config.yaml
rope_base: 10000.0
rope_fraction: 1.0
bias: "qkv"
tie_embeddings: false
parallel_block: false
init_std_o: 0.024
init_std_down: 0.0182
warmup_steps: 200
train_tokens: 112000000
Each number is 128 + 24 x the weight over its row's rms, rounded and kept within 0 to 255. Layers, rows and columns count from 0. The size above them is the row's rms in percent of the matrix's.

# layer 4 MLP up, 448x160, rms 0.168, rows 429-447, columns 0-79
size [106  93  89 101 109  95 102  86 100 107  97 102 113  82  88  91 102  98 121]
[[139  68 123  70 121 119 117 166 182 112 145 118 138 130 110 114 125 104 133 124 172  72 141 104  99 121 137  92 121 109 161 122 110  97  98 145 132 124 111 110  89 133 128 129 127 132 103 129  89  66 147 148 115 151 130 119 150 101 114 118 184 118 139 121 136 141 113 152  97 111 138 120 118 114 136 132 147 166 149 123]
 [124 160 138 154 122 104 152 142 164 130 134 114  77 102 136 110 151 109 104 180 129  76 150 150 102 170 128  92 159 107 162 107 144 143 116 126 146  89 157 110  87 101  97 150 133 156 114 139 131 129 135 133 100  80  81  98 105 111 143 117 165 113 126 128 143 163 167  92 145 111 161 126  91 157 106 131 134 132 117 105]
 [113  86 101 152 119 135  92 107 115 117  90 122  71 149 116 131 108 141 126 116 154 149 132  74 155 131 136 125 132 120 136 105 135 133 101 130 129  80 151 113 129 113 130 134 133 132  93 126 147 101  88 158 136 143 121 157 126 116 105 166 158 112  82 136 129  73 129 121 152 131  87 107 136 145 140 152 148 109 179 119]
 [125  73 107  91 141 141  75 143 124 105 123 120 157 123 148 137 168 132 112  97 118 125 140 126 126 142 141 176 145 152  86 125 111 129 133 141 144 126 102 126 119 136 114 134 184 128 127  86 105 144 161 121 140 160 174 122 135 119 149 127 150 134 122  85  99 146 160 142 143 106 116 116 133  83  89 100 123 116 114 130]
 [122 188 140 124  98  90 133 152 146  96 129 115 103 145 138 165 131 132 143  96 145 135 118  81 147 158 153 150 141 150 129 105 154 109  95 154  97 134 119 150 111 148 151 113 126 170 115 156 123  94 122 112 129 182 116 170 179 112 104  93 103 173 149 128 157 187 191 145 141  83 155 162 147  83 139 115 140 120 132 121]
 [145 153 120 129 107 155 170 137 105 120 127 140 107 106 100 124 171 137 107  98 127 119 175 133 104 171 138  98 119 134 160 128  85 120 136 129  90 143 150  73 150 150 141 112 101 149 121 145  73 139  85 154 134 137  86 144 126 142  95 168 148 161 116 119  83 124 158 135 143 127 101 138 156 111 120 118 146 144  98 137]
 [114 129 133 104  96  99 113 116 183 125 159  97 142 112 138 114 118 119 122 148 128 120 150 123 125 124 115 139 124 162 104 114 143 130 108 140 152  80 110  91 138 155 170 121 160 133 121 118  89 136  79 142  92 104 123  96 155 192 135 104 103 140  95 103 182  69 155 122 105 134 142 107 119 163 127 129 131 105 102  94]
 [103 110 171 138 142 142 153 130 123 110 161 113 124 159  96 158  88 143  93 179 115 120 124 103 152 146 169 116 131 128 163  86 110 176  94 148  76 126 103 156 177  78 145 177 110 147 128 146 170 112 127 147 106 138 120 137 130 147 112 111 111 144 127 117 119 175 122 121 134 154 146 139  96 106 131 142 112 126  84 119]
 [137 138 111 157 190 112 108 160 149 120  89 200 118 123 146  96 145 145 191 126 114 136 113 146 121 145 133 105 145 139 153 143 129 123 124 147  65  98 128 143  93  93 116 158 158 144  80 116 120 120 102 146 106 103 129 132  70 102 102  90 127 110 100 129 133 109 157 107  61 134 130 126 149  89 121 143 122 131 141 162]
 [138 152 168 115 103 168 173 111 105 126 128 129 123  96 139 127 119 117  97 129 103 167 145 105 128 134  99 118 126 150 134 119 158 155 116 152 114 121 181 161 184 125 135  94 125 117 134 100  87 122 124 130 153 124 124 141 129 144 137 104 144 137 131 126 152 127 181 119 137 149 127 151  77 173  72 182 123  96 122 151]
 [ 83 133 117 151 103 154 132 121 120 183 133 174  95 146 141 124 129 133 171 115 113 130  96 100 166 132 131 108 149 131 133 100 137 116  93 101 171  94 143 115 129 159 123 118 127 147 151 128 103  94 167 153 127 130  69 107 138 153 133  98 134 106 110 116 108 127 114 133  91 120 167 140  84 102 154 127 123  76 138 121]
 [136 141 150  90  97 158 137 155  78 137 135 120 168 134 158 141 137  73 104 127 151 134 131 110 115  97  78 102  83 119 131  96 132  94 136 125 136 119 105 173 120 136 134 124 102 133 138  99 141 127 158 151 169 113 166 147 168 133 132 140 133 165 152 141 156 136 155 136 136 133 150 120 127  91 100 165 160 115 108 131]
 [159 127 168  86 100 151 127 126 149 156 131 147 102 106 150 103 163 136 137  95 123  95  92  98 130 125 153 126 131 148  95 110 118 116 155 119 116 155 139 144 143 144 111 168  91 127 154 103 140 126 128 151  95 109 157 116 116 152 116 187  91 126 134 164  94 104 116 129 124 145  75 121 130 103 113 145 170  71 101 114]
 [144 134 106  81 122 142 143 106 112 120 137 134 133 123 114  98 122  99 153 149  99 141 107 120 101 127 118 142 154 144 126 136 134  95 126 101 117 117 143 167 144 135 143 160 150 139  83  80 113 113 140 136 105  99 101 153 161 134 133 152 102  86 166 176 109 113 129 175 104  95  96 127 157 154 119 160 127 118 128 113]
 [130 112 127  77  88 105 122 107 155 123 156 169 111  93 135 113 132 183 126 104  84 118 144 156  94 124 108 107 154 110  94 134 125  88 118 101 132 129 190 137 152 152 101 171 150 160 122 135 123 101 108 118 127 149  82 186 116 112 123 111 122  80 131 142 112 149 104 105  89 109 115  67 122 121 162 117 130 130 111 155]
 [128 143 162 123 159 143 150  71 132 159 133 125 166 137 103 112  99  85 140 101 120  98 129 127  98 119 121 109 117 161 115 129 122  83 120 115  95 115 148 122 131 132 104  85 132 138 129  95  90 123 109 123  81 133  91 129 148 129 146 123 134  73 162 100 107 104 148  83 133 101 139 150 120  88 176 104 139  98 113 136]
 [121 160 139 119 101 147 127 130 125 146 124 103 143 133 129 187 155  90 130 128 156 150 130 146 163  50 129 161 129 138 146 142 137 111 154 123 124 122 156 138 133 108 142 142 137  85 148 132 142  90 102 110 126 112 117 152 150 109 153 139 134 133  74  95  90 173 144 149 143 112 115 150 100  93 115 149 122 160 118 117]
 [125 118  84 114 110 139 145 156 132 129 131 144 126 110 135 134 115 124 161 108 132 153 117 166 145 142 109 116 142 126 116 157 162 163 142  98 147 143  89 113 135 102  92 140 127 123 162 116 154 141 169 123 120 159 126 185 115 141 114 143 104 139 139 130 111 145  77 147 120 133 124  98 104 109 104 136 118 143 155 149]
 [117 150 118  90 144 148 135 159 130  79 143  83 110 157 148 131  95 155 131 106 118  99  97 131 146 137 138 127 118 136 154 173 146 180 183 140 161 127 146 120 159  99 107 110 183 110 133 115 148 127 139  92  87 116 137 143 146 150  94  92 139 120  86 146  95 131 147 111 120 114 108  94 107 166 140 156 167 162 113 170]]
# layer 4 MLP down (transposed), 448x160, rms 0.161, rows 429-447, columns 0-79
size [106  97 105  97 109  96 105  92 101 105 103 102 110  92  86 101  99  97 112]
[[155 135 167 130 111  98 131 145  93 134 146 154 138 121 141 156 134 122 113 129 119 131 155 136 141  87 139 103 111 116  80 107 115 121 124  83 138 104 132 136 107 115 163 142 112  94 123 145 105 137 153 171 103 144 106 141 117 172 110 111 136 127  94 120 123 137 133 119 119 123 132 121 129 121 190 183  95 132 109 126]
 [146 143 135 128 129 102 165 138 133 128 146 122 105  88 120  98 137 132 128 170  98  89 164 123 147 132 122 115 133 122 120 116 140 106 157 123 135 136 125 146 154  94 160 142 113 137  88 136 107 162 103 148 147 115 150 120 125  87 108 100 122  81 159  96  92 121 149 174 139 123 145 156 150 139  97  79  77 102  76  95]
 [135 161 127 140  72 154  82 111 135 142  73 118 102 112 126 109 119 127 124 138 154 137 117 192 133 111  99 125  97 113 121  99 142  79 180 108 138 103 116 117 116 157 170 147 174 114 170 108 119 154 114 143 131 114 130 151 105 133 155 125 121 131 112 109 126 144 140  79 113 120 139 126  75 144 113 129 154  87 158 127]
 [ 98  99 136 163  99  94 141 145 164 115 162 143 130 112 110 140  94 102 119 184 139 121 122  93 127 136  92 105 121 145 111 111 122 140 125  84 111 118 134 130 161 165 118 114 161 104 136 111  82 176 142 162 126 142 113  92  84 150 138 129 110 128 123 145 173 120 171 118 164 156 132 103 146 133 114 140 103  76 105 107]
 [104 187 119 162 146 124 145 141 171 128 160 141 129 119 151 129 136 155 185 122 128 129 167 118 150 156 152 106 115 123 130  93  71 137 162 145 147  78 166 118 140 137 128 131 146 137  99 129 130 130  94 113 126  97 113  84 129 111 135 116 148 167 140 134 110 125 145  72 119 131 113 156 136 120 132 152 118 129  68 102]
 [138  88 100 144 115 131  86 144 122 163 149 102 123 100 156 133 125 145 155 143 109 144 145 115 131  71 134 124  91  85 153 139 157 151  97 114 119  89 108 153 131  79 130 134 161 149 104 122 151 125 112 133 134 120 166 138 141 149 102 101 128 138 135 117 171 144  85 153 126 117 139 125 144 166 105 113 105 111 172 102]
 [134 127 139  96 126  78 114 118 159  87 125 121 125 128 119 161 114 104 155 155 145 118 153 152 101 146  82 150  95 162  95 107 128 146 143  93 129 136 128  77 141 124 115 100 130 178 113 156 112 144  91 142 135 118 135 104 150 124 102  79 150 152 145 124 130  93 103 134 146 171 122 109 160 157  95 146 136 142 174 133]
 [101 133 159 135 121 173 111 135 126 149 143 105 145 128  98 140  96 111 170 149 135 142  87 146 102 155  99 143 133 145 172 157 154 143 135  77 135 113 116 131 137 155 145 127 150 145  99 187 104 155 106 161 136 126 142 135 121 141 149 155 104 111 147  94 118 130 103 112 148 153 127 149 150 134 131 115 144 135 127 111]
 [136 129 160 115 151 112 159 169  82 120 121 115 160 128 168 140 125 140 138 114 113  94 109 167 159 130  93  94 153 105 101 180 107 146 105  75 118 129 108 116  85 143 109 115 186 170 100 153 132 129 160 104 129 122 141 126 104 131  75 131 113 155 113 120 137 120  79 103  97 133 128 137 159 138 106 133 116 139 111 135]
 [116 102 124 123 110  93 135 105 149 120 167 160 103 106 147 104 144 134 147 199 131 123 104 141 176 132 115 140 116 129 181 149 132 125 122 108 118 137 146 146 103 149 103 107 159 158 123 130 129 168 152 131 125 142 140 127 125 128 112 117 107 153 124 124  97  85 110  83 122 112 132 153 157 151 100 166 145 111 122  76]
 [161 139 157  93 109 110 167 124 140 144  88 164 107 174 100 152 142 165 141  99 109 139 103 140 125 135 124 117 149 136 141 148 115 173 134 119 115 128 129 125 127 111 169 124 113 138 155  98 158 124 150 117 117 122 158 151 138 134  92 171 184 122 113 127 102 148 132 107  89  90 153 110 161 123 107 148 153 128 101 117]
 [ 91 189 124 146 167 128 115 116 147 168  95 151 119 139 126 123 161 134 160 148 128 113 148 110 118 123 138 109 128 119 132 139 125 133 165 180 114 117 134 117  96 125 124 110  87 132 139 142 167 144 121 156 106 148 152 115  92 157 138 151  99 131 179 113 146 114 122 141  76 167 172 123 120  62 139 110 130 135 148  87]
 [174 154 168 109 108 123 122 125 135 118 158 133 116  92 147 115 144 138 107  89 120 146 162 170 141 115 133 140 131 103 119 109 127 109 161 122 103 137 107 154  83 129 134 129 161 149 141 120 142 165 137 171 101 161 119 115 160 145 134 104  82 139 139 160 102 159 137 104 118 101 140 145 156 151 118 170 161 147  97 126]
 [110 105 158  99 107 156 122 122  92 158 163 117 116 120 146 167 105 128 152 123 135 158 107 148 149 118 153 114 152 148 109 152 166 171  89 108 126 137  93 156 116 133 114  91 103  64  64 124 115 142 131 114 145 129 140 158 170 134 176 111 141 123 143 111 127 143 129 125  92 126 156 100 139 100 101  85 120 131 123 165]
 [144 154 161 108 146 143 156 107 139 127  97 111 109 101 144 162 145 100 161 118 123 147 122 101 140 120 111 129 139 144 115 110 111 106 142 128 122 136 117 164 106  99 135 149  60 110 150 120 152 113 202 127 146 122 139 136 114  83  87 116 119 130  94 148 135  92 115  61 152 106 125 108 138 122 141 145 141 127 130 122]
 [ 94 134 120 176 129 103 149  95 129 164 167 174 123 151 133 121 144 128 116 137 144 137 141 136 156 111 136 144 130 119 138 105 122 170 136 133 100 151 111 116  93  69 121 178 152 122 158 115  96 104 165 185 160 135 132 145 116 131  98 119 142 149 116 149 139 174 115 129  89 154 149 117 113 190 159 122 155 152 137 159]
 [138 111 122 143 131 114 123 110  58 161 131 147 123 128 150 129 143 125 135 119 111 140 114 128 120 119 125 121 138  93 135 110 134 112 144 116  68 140 133 140 123 140 153 158 120 143 123 145 128 158 106 110 139 163 145 133 136 132 109 142 126 154 127 148  89 103 153 101 126  86 116 152 136 164 120 136 119 112 147 128]
 [141  91  52 128 110 118 136 149  62 153 107 158 114 110 127  87 109 134 122 147 164 113 119 157 132  86 118 153 124 158 169 143 126 159 110 143 112 125 133 131 129 124 122 152 160 126 160 152 163 129 145 123 109 119 152 144 127 134 144 164 171 154 119 101 174  90 116 182 115 112 114 132 141 107 152 133 115 128 139  97]
 [148 141 115 108 131 102 126 110 137 115 161 135  98 109 156  74  69 117 151 114 161  96 110 119 169 167 137 124 116 121 152 144 148 156 133 118 147 133 141 140 111 125 109  98 125 154 118 158 137 136 140 139 107 169 119 109 165  98 108 110 129 122  79 131 159  72 190 123 117 160 136 115 134 165 172 101 107 111 178 152]]
# layer 4 MLP gate, 448x160, rms 0.17, rows 430-447, columns 0-79
size [ 94  95 106 110  93  99  85  93 108 108 105 119  86  88  92 103 101 116]
[[116 166 144 122 139 144 116 120 160 126 127 121  90 105 134 155  79  75 108 175 107 152 139 128 103 141 118 133 157 132 137 161 160 135 115 111 174 123 168 180  61 119 109 134  91 119 142 155  93 111 144 147 163 140 143 125 112 132 115 102 201 117 105 152 108 120 143 114 126 141 140  96 106 157  97 120 104  94 116 158]
 [129 139 142 139 141 129 140 108 106 125 123 125 121  91  99 153 125 135  77 144 102  97 115 133  93 155 135 110 130 148 141 113 122 135  92 136 145 103 167 126  87 128 121 122 103 119 161 156  88 147 110 153 101 129 168 152  83 132 115 119  96 119 132 126 161 134 142 154 143 105 136 100 119 171 109 112 153 149 127 160]
 [145 104 132 124  97 133 140 138 146 113 145  77 124 140 129 121 163 115 157 122 105 135 129 127 118 140 128 158 123 123 128 121 153 119 175 169 114 154 136 124 168 142 118 110  77 150 117 157 148 127 128 113 161 134 136 167  95 116 148 110 149 155 111 162 124  93 117 122 123 124 115 159 148 139 128 198 145 131 122 164]
 [ 97 154  94 139 138 123 155 132 125 130 168  91 117 109 109 163 100 152 165 108 131 120 154 115  87 143 145 166 137 126 102 130 147 152 101 127 119 151 153 117 175 125 143 158 123 122  77 109  98 121  69 140 135 140 130 147 118 154 127 118 150 114 136 118 135 137 167 120 138 110 153 162 128 125 105  97 141  98  84 144]
 [124  99 145 162 124 153 114 136 136 132 115 140 134 120  94 163  97  77 156  75 129  80  98 100 128 145 151 135 165 124 111 150 152 161 119  96 138 109 110 166 136 133 156 124 184 153 126 140 178 151 119 122 137 112 143 117 180 156 149 119 118 158 123 119 135 134 111 139 114 136 120 114 110 147 113 117 141 138 105 149]
 [110 105 148 107 108  92 150 134 142 117 125 102 131  98 138 136 153 122 151 116 125 126 132 148 150 129  76 201 130 129 143 137  91 110 125 118 157 146  87 111 117 148 133 103 142 100 126 156 137 187 130 154 113 123 123 138  88 112 102 100 142 139 128 134 106 123 107 154 112 155 170  84 132 124 145  89 153 175 107 181]
 [141 152 126 140 156  70 134 153 107 150 149 137  88 125 129 152 113  97 166 116 133 109 149 149 173 121  99 104 133 170 110 170 153 116 148  90 113 170 159 142  98  71 121 117 104 143 135 116 109 118 118 125 162 117 140 165 129 139 147 117 134 115 128 136 139 115 141 120  92 160 161 109 164 109 118  96 138 124 117 124]
 [156 123 110 111 151 174 132 102 162 152 155 107 144  61 143 109 116 152 127 142 129 118 133 101  75 121 154 130 125 116 101 168 113 116 156 112  78 114 106 134 120 155 168 144 117 132 121  87  98  81 137 113 109 108 140 119 134 116 126 121 168 136  97  81 128 106 134  88  97 101 165 114 150  87 119 122 116 130 108  63]
 [118 118 145 119 176 160 138 143 134 115 130 145 153 126 128 120 153 133 113 114 118 168 136 104 117 128 163 117 115 129 171 114 127 149 168 170  90 132 173 123  99 112 157 145 157 142 114 174 125 101 147 107 154 114  94 182 129  94 163 126 132 144 143 118 138 105 127 118 138 141 152 132 113 197 110 131 137  82 105 116]
 [194  98 109 181 128 138 126 156 179 143 118  77 141  96 150 128 144 119  97 129 117 139 122 135  95 159 103 123 109 138 116 117  98 146 115 145 109 187 151 115 126 136 177 149 100  88 144 176  99 167 143 134 165 123 136 121 134 119 137  89 111 102 139 114  84 106 150 155 129 101  96 110 134 158 110 147 112 117 113 127]
 [145  97 147 165 107 115 120  95 144 118 110 120 171 143 153 138 126 129 118 108 105 147 105 159  97 122 116 164 152 111 165 134  81 116 137 110 112 146 128 138 168 140 185 129 153 107 124 124 140 134  46  81 127 154 115 152 115  96 135 147 169 118 127 162 131  77 131  89 113  90 146 105 111 119 159 111 141  85 122 126]
 [ 80 119 106 143 112 134 145 117 101 139  92 134 154 106 112 147  87  74 128 130 122 175 121 143 104 158 140 175 151 139 101 127 130 100 125  87  93 144 151 122 102 153 140 154 102 129  99 134 118 165 147  78 143  99 132 158 115 148 122  85 141 135 138  95 151 100 121 121 119 153 173 116 127 151 147 142  74 181 106 142]
 [ 86 103  99 136 110 145 113 147 107 137 151  89 149 146 167 100 171 109 108 187 137 141 122 138 125 119 159 139 112 167 127 136 124 165 127 134 132 162  93 134 145 115 136 119 125 103 154 163  78 135 134 108 132 184 137 115 133 173 170 133 172 118 173 103 108 156 121 108 159 115 157 109 131  93 128 155 133 133 142 145]
 [135 109 132 127  80 125 104 125 128 110 176 154 129 125 157 105 103 168 119 108 124 135 136 156 122 150 113 121  92 137 139 137 124  97  99 128 151 121 147 120 183 157 126 165 161 159 111 146 110 173  63  97 116 139 132 141 132 149 148 126 126 107 163 134 151 149 125  86 113 131 147  58 164 147 134 137 131 119 147 148]
 [136  92 133 114 106 112 124 172  94 106 110 139  74 126 155 131 162 117  74 115 122 159 136 120 154 161 120 163 105  90 142  89 126 159 105 138 163 162  98 138 128 120 131 156 137 115 134 158 138 136 140 118 159 110 143 154 102 148  99 115 155 155  97 132 149 154  78 176 100 146 119 100 146 151  94 103 131 128 114 136]
 [149 127 125 122 138 120 129 142 128 108 145 128 139 111  94 130 144 158 110 132 141 120 141  91 136 119 106 119 128 130 113 125 106 108  83  84 122  83 143 101 116 128 147 140 165 140 138  99 178 126 119 105 129 171 138 115 133 145 100 141  99 142 137 136 122  98 109 107 151 145  97 101 124 180  84  69 141 149 134 114]
 [142 121 148 137 118 135 132 133 180 154 135 135 120 154 137 131 152 168 124  73 104 120 115  85 122 124 119 116  88 100 139 111 159 123 146  76 142 118 137 131 135 103 163  89 101 157 117  93 147 172 130 150 117 116 146  97 121 144 173 147 159  85 114 175 132 149 121 155 148 108 130 183 117 134 174 116 123 105 120 144]
 [111 134 114 119  86 169 118 127 108 169 142 125 118 118  79 104 165 140 114  98 131 171 143 119 141  87  81 127 127 152  91 130 149  72 105 170 116 100 142 129 109 118 110 129 129  97 135 111  74 136 130 114 129 135 130 124 104 133 130 129 120 108 173 152 148 133 105 146 117 107 123 160  88  48 130 108  96 105 125 111]]